Each number is 128 + 24 x the weight over its row's rms, rounded and kept within 0 to 255. Layers, rows and columns count from 0. The size above them is the row's rms in percent of the matrix's.

# layer 2 attention key, 384x384, rms 0.0647, rows 177-223, columns 96-127
size [ 93  93  93  93  99  97  86  88  91  94 102  93  97  98  94  90  89  95  88  93  97  95  90  95  91  95  90  96  90  93  91  83  91 100  88  84  92  88  91  91  86  89  90  95 101  99  91]
[[143 107 152 109 148 118  89 139 115 145 125 105 189  80 136 124 198 150 110 112 144 104 103  90 146 136 147  93 131 157  96 148]
 [140 118 147 114 159 148 113 171 109 133 132 150 122 165  80 140 122  83 138 154  92 111 109 131 105 151 154 126 111 115 119 134]
 [116 114 152 157 128 132  92 134  94 107 151 110 110 122  95 106 119 170 132 165 125  93 160 110 106 125 104  87 130 108 100 129]
 [178 132 152 132 138 115 124 155 144 126  85 115 136 110 157 137 126 154 119 124 126 155 159 170 125 115 169  99 114 131 134 128]
 [146 129 144 129  89 132 136 129 131  69 112 142 125 148  95 104  85 124 141 179 138 123 118 146 119 138 119  99 142 133 141 124]
 [133 137 114 120  96 130 120 105 122  79 126 105 100  67 141 125 157 146 106  97 114 193  99 165 105 163 108 103 142 164 144 137]
 [149 139 157 143 103 127  75 124 121 149 127 174 138 149 122 147 179  91 132 107 195 118 121 118 135 158 124 131 124 171 115 128]
 [ 79 110 157 127 108 137 112 131 148 175 149  99 119 130 141 162 130 163 120 144 112 125 100 156 124  81 120 111 120  95  98 129]
 [ 87 143 100 107 157 120 122 132  98 122 112  85 115 113 104 127 101 150 123 174 107 113 153  83 137 102 183 111 130  93 103 108]
 [113 144 132 129  96 150 103 136 107 109 154 129 110 116 152 108 159 121  97 108 162 124 148  94  94 153 123 176  94 121 143 120]
 [147 134 134 137  78 127 125 119 135 126 139  93 136 106 187 114 123 144 108 115 137  99 129 189 146 143 126 129 156 115  94 106]
 [110 118 115 145  66 177  91 113 136 136 121 135 144 112 145 143 192 127 109 132 157 125 114 106 144 125  80 121 105 105 136 123]
 [135 200 147 164 122 110 120 151 133 148 177 155 126 114 163 156 130  98  92 141 125 123  98 123 104 126 153 132 139  83 155 190]
 [134  91 114 103 115 157 101 153 145 114 116 146 177 119 135 152 180 133 146 151 128 152 193 143 134  92 103  91  62 122 128 134]
 [ 78  93 155 147  93 159 106 160 142  70 141 117 121 161 140 140 126 147 173 136 129 125 112  55 165 135 138 146 120 110 168 116]
 [186  93 129 123 149 123 130  86 135 113 120 111 126 111 141 128  98 131 183 103 120 104 144 121 110 133 107 111 171 151 165 105]
 [140 132 121 132 119 134  85 134 127 113 129 143 134 132 101 161 157 150 102 135 130 132 134 134 138 139 139 121 147 133 117 143]
 [146 149 129 159 147 157 137 133 123 117  96 138  86 129 120  71 136 131 133 161 140 129 135 120 128 138 105  71 148 154 135 130]
 [128 136 147 125 136 164 124 154 128 137 128 151 114 145 121  75  94 103 149 126 100 123 145 112  79  65 108 111 169 118 114 115]
 [179 130 121 154 141 100  99  97 142 148 107 131 106 145 150 136 126 153  85 141 117 139 103 151 149 120 152 147 126 125 127  72]
 [ 95 129 124 147  94 111 103 111 151 111 108 123 126 122 115 140 144 138 110 121 138 119 128 119 131 120 116 104 162 138 122 123]
 [169 111 124 113 101  79 136 121 134 114 137  95 134 100 120 121 145  64 124 114 130 142 130 128 137 147  98  97 135 131 139 111]
 [134 136 118 146  76 148  75 151 132 150 112 130 104 122 119  71 129 159 138 131 129 134 147 110 117  75 129 108 139  94 121 147]
 [116 101 106 129 114 143 138 134 151 150 126 157 173 113 112 140 134  88 118 145 113 135 107 162 112 141 114 181  85 151 124 125]
 [137  91 118 103 123 154 153  95 133 165 140 121 110 123 130 149 103 105 150 106 100 142 136 102 105 108 105 115 174 106 131 122]
 [124 136 129  92 183 112 155 164 161 116 129 118 121  77 136 116 127 100 129 133 185 135 180 153  91 101 127  81 138  91 119 158]
 [141  94 115  76 130 135 103 148 166 148 153  99 122 165 112 110 143 107 143 136 101 150  82 133 106 137 113 127 119 103 162 148]
 [167 122 120  99  96 100 106 102 121 137  91 137 148 154 108 148 123 151 136 112 139 137  84 122 150 124 131 110 120 133 136 135]
 [131 136 152 132 117 139 118 149 103 171 122 142 142  94 107 132  90 107 156 118 133 121 109 131 136 116 132 159 127 138 108 166]
 [118 124 128 140  93 146 108 163 122  77 123 127 165 134 106 123 134 118  81 101 141  92 106  88 145 166 116 101 175 116 131 119]
 [145 158 112 127 105 120 151  88 113 139 137 101 141 131 141 126 131 116  96  88 160 150  99 157 139 123 146 113 137 195 108 121]
 [108 145 127 135 110  94  92 121 134 141  84  96 149 116 129  85 119 133  81 114 123 106 144 139 132 108 119 113 120 112 143 131]
 [112 118 113 168 104 139 144 107 113 146  94 150 158 162 155 128 168 126 126  97 175 123 117 136 140 152 138 147 153 139 190 132]
 [151 148 102 140 124 140 133 147 140 122 136  98 105 161 154 114 136 117 172 106 128 160 146 152 110 135 136 126 128 116 154 124]
 [167 128 125 111 111 138 119 127 156 149 151 123 108 109 139 110 123 141 109 130 137 133  98 105  96 136 166 135 121 144 123  98]
 [ 99  76  94 176 150 113 130  70 101 149 142 146 144 131 162 108 132 138 114 139  87 112 140 120 127 152 141 171  74 124 140  70]
 [130 150 150 134 125 144 107 113 150 135 129 128 120 124 113 167 126 123 109 123 150 116 152 112 102  85 121 157 144 159 128 156]
 [104  87 140 106 113 153 118 145 138 143 123 158 129 140 101 150 127 117  87 147 120 111 100  82 147 106 150 125 132 159 131 127]
 [127 170 125 107 131 134 139  89 189 123 114 118 131  90 102 105 102  95 143 141 126 102 150 141  93 111 120  86 122 107 161 152]
 [137 130 104 155 144 123 157 135  83 175  82 167 127 123 133 112 195 111 138 105 124 132 107 142 121 161 114 125 172 111 143 152]
 [106  86 139 105 119 168 146 142 117 140 199 103 124  89 113 131 139 133 170 115 104 150 145 117 120 127  63 142 137 137 142 123]
 [117  79 159  84 178 105 133 120 152 124 148 127 110 126 150 158 126 147 119 122 114 189 119 137 163 106 113 140 161 102 157 137]
 [119 125 126 103  99 104 143 134 145 113 170 105 105  81 119 138 141 138  88  87 128 122  86 135  79 121 163 120 136 158 134 119]
 [147 151 117 135 100 115 120 136 159  93 112 147 163 115 156 142 155 123 107  90  99 147 156  95 128 133 115 175 138 157 114 168]
 [ 88 103  93 148  75 110 124 102  85 144 120 154 103 123 122 157 115 106 160 148 138 122 106 123 153 131 141 146 138 174 139 117]
 [ 85 108 154 129 128 113 150 100 123  72 136 148 144 138  96 155 120 149 129 124 121 157 141 100  79 116 108 109 127 127 145 118]
 [131 146 145 101  96 101 146 112 155  78  84 148 124 135 131 105 154 137 117 124 107 136 152  98 141 173  82  98 141 132 132 136]]
# layer 2 attention query, 384x384, rms 0.0658, rows 178-223, columns 96-127
size [ 94  86  94  97  97  89  94  91  95  95  89  98  96  95  93  88  95  88  90  99  92  87  96  92 100  88  93  88  92  89  82  92 100  88  86  93  93  91  96  81  88  88  89  89  97  85]
[[137 103 160 110 121 142 145 117 131 145 137 152 147 142  65 148 136 110 201 132  82 140 139 135 139 146 181 138 119 147 127 121]
 [141 121 153 136 176 123 123 125 139 122 146  77 114 131 122 136 161  81 123 133  74 118 100 158  99  98 151 129 110  86 143 136]
 [130 132 110  97 109 121 162 143 136 116  89 152 127 113 164 121  89 102 127 115 135 129 121 142 152  97 176 128 155 150 113 103]
 [105 138 132 141 110 151 157 136  83 110  98 152 133 129  94 144 116 131 141 151 122 152 130 146 133 101  79  96 183 175 121 107]
 [155 147  87 109 126  91 135  75  92 116 131 120 105 105 156 108 168  98 160 149  69 159 121 120 142 142 119 161 120 160 139 123]
 [113 145 149 104 111 125 110 162 137 147  64 156 113 132 152  85 128 126 160  77 106 116 151 122 116 144 118 119  79  85 144 101]
 [118 126 141 147 145 134 124 146 165 131 112  87 104 150  96 104 179 125 172 183 145 136 144 141 151 108 110  99 124 156 188 128]
 [120 160 170  87 151 135 147 124 108 143 115 117 130 132 149 128 117  80 135 138 149 139 119  98 146 121 120 125  82 145 113 117]
 [ 96 173  90 159 169 172 191  84 122 119 156 160  91 112 110  99 107 155 156 124 130 126 178 102 152 150  99 128  78 112 151 137]
 [119 123 139 135 198 192  87  90 117 105 112  63 112 100 133  90 130 109 121  86 131 133 104 107 120 133 112 104 167 101 123  93]
 [101 146 138 154 150 122 132 111 167 154 145 185 120 155 123 126 163 129 149 141 108 141 126 128 127 127  89  93 141  90 139 145]
 [119 134 154 155 132 164 150 129 129 128 150 142 141 125 126 144 130 161 113 142 172 151 126 143 144 132 174 135  50  99  81 135]
 [124 124 132 112 151 145 107 114 117 117 130 159 145 137 156 153 151 154 161 153 140 176 153 110 136 142 113 119  83 112 113 133]
 [ 81 106 107 138 145 138 137 137 106 112 107  85 151 127 131 116  86 108 120 142 121 151 160  92 127 129 112 157 117 122 116 166]
 [133 135  93 148  94 148 144 113  96 137 128 101  99 109 126  84 151 120 148 158 132 133 146 109  95 134 106 130 118 116 106  59]
 [138 142  70 123 150 131 107 114 108 135 164 148  84 124  86 108 161 182 152 182 137 103  82 128  97 122 137  70 116 102 116 113]
 [104 126 151 129 122 134 159 141 133 140 116 148 130  97 131 102 125 143 124 185 110 106 156 136 127 162 104 108 150 164 143 112]
 [114 133 109 153 168 127 155 126 118 148 102 114  96 178 128 101 124 137 174 121  91 135 164 125  90 125  85 107 167 124  91 101]
 [107 172 115 176 131 124 116 129 137 112 103 137 127 102 120 131 118 158  93 118 145 120 130 150 114 134 150 131 105 151  95 114]
 [125 104  94 130 145 122 137 132 140 122 132 135 119 110 143 106 115 121 149 157 150 133 147  91  88 147 114 162 193 153 119 124]
 [151 169 117 144 148 100 150 109 100 112 137 158 128  78 163  96 153 125 154  94 143  95 145 132 134 128 114 146 138 140 112 180]
 [108 162 123 146  95 144  92 126 101 129 120 160 116 145 121 121 161 154 137 151 117 165  80 165 123  90 146 118  92  89 162 172]
 [152 150  91 151 112 129  98 116 163 133 128 146 120 154 100 117  92 102 164 157 140 156 124 143  93 141 119 172 147 143 143  93]
 [171  67 156 161 123 104 148 135 115  93 142 153 115 137 123 132  80 112 117 142 123 108 130 155 172 128 108 135 152 104 126 133]
 [134 110 164 143 168 138 162 139 116 151  94 163 134 120 157 143 123 129 117 168 149 110 108 124  72 175 140 108 125 142 127 163]
 [169  84 129 136 111 143 146 142 114  95 116 155 153 149 128 153 138 121 122 170 151 139 132  94 113 153 104 161 159 144 177 104]
 [148 131  88 132 135 123 145 111 132 127 151 111 119  75 116 177 164 139 118 129 162 120 118  79 100 148 143 145 117  95 132  94]
 [134  85 137 133 111 157 121 186 163 114 186 128 132 153 138 123 101 124 116 150 162 132 131 133 112 152 130 149  93 128 113 128]
 [121 167 146 174  81 160 135 133 129  92 164 138 126 137 114 118 178 160 141 128 107 104  99 121 129 138 128  91 102  92 160 138]
 [141 132 100 141 134 190 140 150 171 114 137 166 122 135 145 131 173 120 136 146 141 165  81 138 131 146 104  97 119 134  82 130]
 [119 174 162 105 130  76 145 103 110 112 131 113 160 122 105 174 167 134 104 142 138  96 134  88 112 143 141 132 123 139  98 111]
 [127 105 153 146 114 108 148 119 143 133 114 144 114 149 119 111 136  81 162  85  79 138  77 177 138 141 131 129 135 161 189 121]
 [145 152 106 118 128 117 123 152 105 157 167  94 117 164  96  98 104 113 155  96 114 127 115 165 103 132 131 130 141 139 181  50]
 [147 108 110 135 116 104 116 127 152 103 103 111 183  82 135 144  83 116 119 134 136 119 162 104  95 111 123 121 129 100 101 135]
 [ 90 127  96 143 147  98 100  77 120 160 139 148 123 164 155 117 128 150 113 139  63 142 129  99 131 133 112 159 104 145 163 110]
 [123 124 149  97 134  99 164 112 125 159 156  98 165  90 122 135 129 123 139 128 134 113  77 166 150 110 138 160 156 107  75 124]
 [113  65 106 135 157 140 126 133 125 140 155 140 128 157 159 117 108 167 117 130 158 172 161 133 116 145 113 119 110 158 158 154]
 [146 166 119 122 117 141  84 103 162 150 157 117 138 112 107 130  83 125 132 182 136  89 134 134  53 122 166 104  92 127 168 133]
 [120 102 110 111 171 125 137 107 102 115 115 145  91 176 131 121 114  93 124 101 136 130  82 146 137 138 126  84 117 146  97 163]
 [112  92 192 144 145 103 161 160 145  78 126 112 121 113 112 136 112 109 175 205 128 118 136 148 132 144 102 110 138 141 136 141]
 [112  67 129 126 152 124 160 139 129 114 137 103 128 117  93 149  82 102  99 131 128 116  88 141 111 104 137 143 112 108 113 110]
 [ 92 140 134 101 128 103 154 113 111 146 150 116 129 111 140 134 126 119 103  92  91 171 131 125 101 105 129 113 123 115 125 103]
 [119 101 113 130  86 134 119 102 110 111  77 104 156 137 193  93 136 132 114 108 134 115 130 112 105 102 155 157  82 136 122 130]
 [ 87 122 135 139 126 120 114 105  82 178 117 145 132 153 120 137  85 127 146 164 116  99 144 203 162 107 150 128 132 119 106 141]
 [146 147 159 131 144 100 174 160 136  92 114 180 133 134 115 167 116 133 125 104 108 120 132 136 131 114 106 171 124 132 127 149]
 [126 141 149 145 127 162 124 148 121 119 105 135 133 131 152 145 127 195 102 125 109 133 119 153 125 134 140 107 119 106 170  89]]